Part of a small language model's weights.
Architecture: LayerNorm before each block, biases, tied embeddings.
Each number is 500 + 25 x the weight over the matrix's rms, rounded and kept within 0 to 999. Layers, rows and columns count from 0. Numbers have three digits each.

# layer 5 attention value, 512x512, rms 0.0902, rows 186-191, columns 64-127
513503535464462511490468497501505502501508479459511537516485534495486501507511446466503531489509481464461562519477546518498523524501482566458486465536497462481552524497508496495513507493516473
474518527508477461468544505519523503477482511491518499508507518527449535487521532508530532487487471478509448520545471516513552485533514510441532506498511466526502543505502512480471501477506501
520462507464479466487498529543499486528490563475503507504505497507513439508493515500500485503502458504492509571457535482467450491496507488509518491474455481490501462516530511470521480529563517
531473529487533523531490508482445460517493496489518499474502519506515490505489512487542460494485497464457526496493498498522509524465458486520461517487485447487519490472438493480470487516538499
463488537471544508473492522518476498482462509497498512523500511488490519501482516523486510460497521508456487518483549512512518539496530495458551555516551529476535524496487468538465481520525512
472507517524517493478551537491484483509492531518468479556488495525498475460515533522486535500463485532479520470518522491490537490509513467478543493459517500512539523499507563508504523463530484
# layer 5 attention output (transposed), 512x512, rms 0.0715, rows 186-191, columns 64-127
530517539525513454470481504460500538487477529453517482507487482539487479571475495518482486485488530520536460496512510476486546471468525515519507501462488491448508479460510496523527512462541545
484520453534568522513495524533504497503509541450508504508544489482495519495525473510483501450514518496492516515480471487470489545517472498506537497498472522508521487497470493469573462509492496
496502510492481489470523485472519435525480503488509506494526547505510539523468497458485492468512507511504480501477576511493523532512532493494523501481504487496506528491490492536485467478461524
515518473444522514526466518454492543514513463467504490465506498507462509516511504530500566526483546492513470508530476495498460490509521518500515530504512534498491491513509537535470509499485519
516559489453446540492544504503503517456497475495525464504515562512471485511527517514496479503507512505469494514523517441467497489487491513477508518452489482492491511489519488493495507473534541
497533490560494529534505476484496529504500511485540488497521559498528462493504555425523497485473514504511478492502518485478473457492521511508408468521520492525533475504470521509454504487530524
# layer 5 attention query, 512x512, rms 0.0591, rows 192-207, columns 64-127
515531496485534519433475504513501491478501501465520471510495460517488551562492507527500480444522533489508495550507485548504479481531523484514498470480458494485482525534475510507518522470497491
497514509476544511510501512473493563453493521475464515516489494525521492502507502506499540497479536471514501538504534529481505509492515533495532494506471516496492487512493451533498528495491470
509478476490484526527509480452415513530475515460503516500509467475516440487495496508507538465459487510492417495481514557465515540506464467479479487470493497545498479470502474553498561508495505
477463503512520449517467481531529498469501521510544534459456460522512471522476504524493505494464497522498502474496493534513484527467500467515509464484458529482528484493519530495516515449493469
478466483485477535553511482576559496515461471542520559493454499489523493514485485473496495487493502506504554486517510490552513508479522519512494536507455527518526523489505579527553466511497536
501505498490503494457539512550546508568486509490544431524487491522506497492538473493528478501493474546483522472513481456526520463492486508511526548482498489557460502517485539531484507505541516
458496504479489511553482422529478468490442493516499489533514479495506475487463496498507484482486503491557547477505503495496503528532505531468553516492512541506524496486510502527512513503494563
461505482528509506497469495516575539549457561478513477563467510457486486467483493508515503528497507522485501519498511455517518515535515498536501466478491542511502486479493492499485485513499492
486517506543465534499506519465528505500462532500497498502466471537535489533514457493475556493469544470448520479502502469533483503496551512454493471444530500476488486505539506491468484481528511
526498523483485535471482527512493520483500457496465483510505502493488584488489549526514471490511504492482457561486480519486521448515482480530485515478500446471484510506530515545518546477508505
512515519463457520511502459503481477533503454547561468494481467465522476475520526453506539497521525487522483541463520480497486516483470502517555506549518467553487483521492498521518494516493503
483514467484517521503511467511569502491469505511528477530459450475486488544509508551453541526534469480483505466533472459454519470543538492529533506514494531495493529504535491459477493504503527
437516521495518512453536530487476536516472488526496509500564527557490524470482475511475465531515472477502529492457535503498543464485481537481486508530440473489470483502497498521538450448462504
543494561467508470526510480499451509549505460536490473487514478548534471467432502506503493507437511514486526462540528487483484501494504506509489501506483507530503521544549534532480503495476531
507550537482521456485502476543514514476510538476513458493515475450556464496473502477484485483470525468549504477531531546502480518532503466468517545494501483521478530505456499460460494492533476
543510497466547520545468481498484572499475478498558473497500537488535474475508475499499505527503560513537461507500487544474484509484449553459513528523463562561482530451461536497472493528488537
# layer 5 attention key, 512x512, rms 0.059, rows 192-206, columns 64-127
476498501523464490524500466499509499542495491518534537503453487500513475465496555489535494520487484531481453476536481493481507518475475519521520530498464494507474507517510484525519502508520473
508506474495502508501502523490554437506496533491503492493507451465560486518504486491502500490501512525491535494550493501516462497513500525533475521494468506464520475511471563496524485495505487
463520509512493495514496449484482483484483513528464450452511550517480509491514483520519522496538489514458502488504493487519536537487505509504513504491516479489479516458475526503510475480541542
476538494514493509457506502490504524541498495483494526515519479509461499469518515524502474475516484495487537481469518477525480482502504490470490487491514490500507493485507488512469533519481490
511494536534529490525515497515461545521489545475503534491498477497509541449500495535496499537499480437522476460508501475497505502495504502489496458480533546529470493521542471510470486526475484
449490485515529439497505503500526448484483468544477482496456471531491468505522496483530494484472551503477496497469506533454529493485500462524485494524457498549487492520480481528544481532512485
499525542470530491550494468497460541463467482526496543518515479511504541517461504498496527510490463494527517537453502498500517490472524490511490453532518486513482494477499506515501503483495513
530491495536530497512491504537483460507453510505521505488519490514521494483508507460500487486495545502494495530515486504491513501506519491470490513553489492547491547500484443477521502504521486
487484476497529484494515516428481503504506510470473457519470521487473513464492522494518480507457477436526495470506474516480451498548500524462474489489516471494482482499492481540484533482516503
506491492541477432543465479513478435486496474533492537499506500482549492524474477520468529491506514530560460485543475529538479477515469488475503485474505513477491498503508529521483503502531550
496472534476521493447520485517481523499480505488482520464482502458481508497491507496512506498492477525478480472455511472526479494477509500511535507500503479558518500479492498513536503505513496
491482495506445499458564525528499473529494496485454521486466468496442530512535474454501463500464543515498480492505465492534443501506482483494513477509513490508474490504502532509527520473502528
488500531514505526508542466455466478497493541463449507550530556510518530584500483521492499535544456492484491512491493496472466489455499520458516492463499523531517519535442457533526475518510520
523504482462557516515497504502460596464524461501517492520537506503498477505483486544522502491510489498494536441493505490535509460523503536500555442471486498565479534500531475491534511496501545
444490483508507467487482539476501464533511487481512479484486496476402467469507478449531497512535486500510520505522514469455482517550492518511453476529453495490538483465468470511517526507509519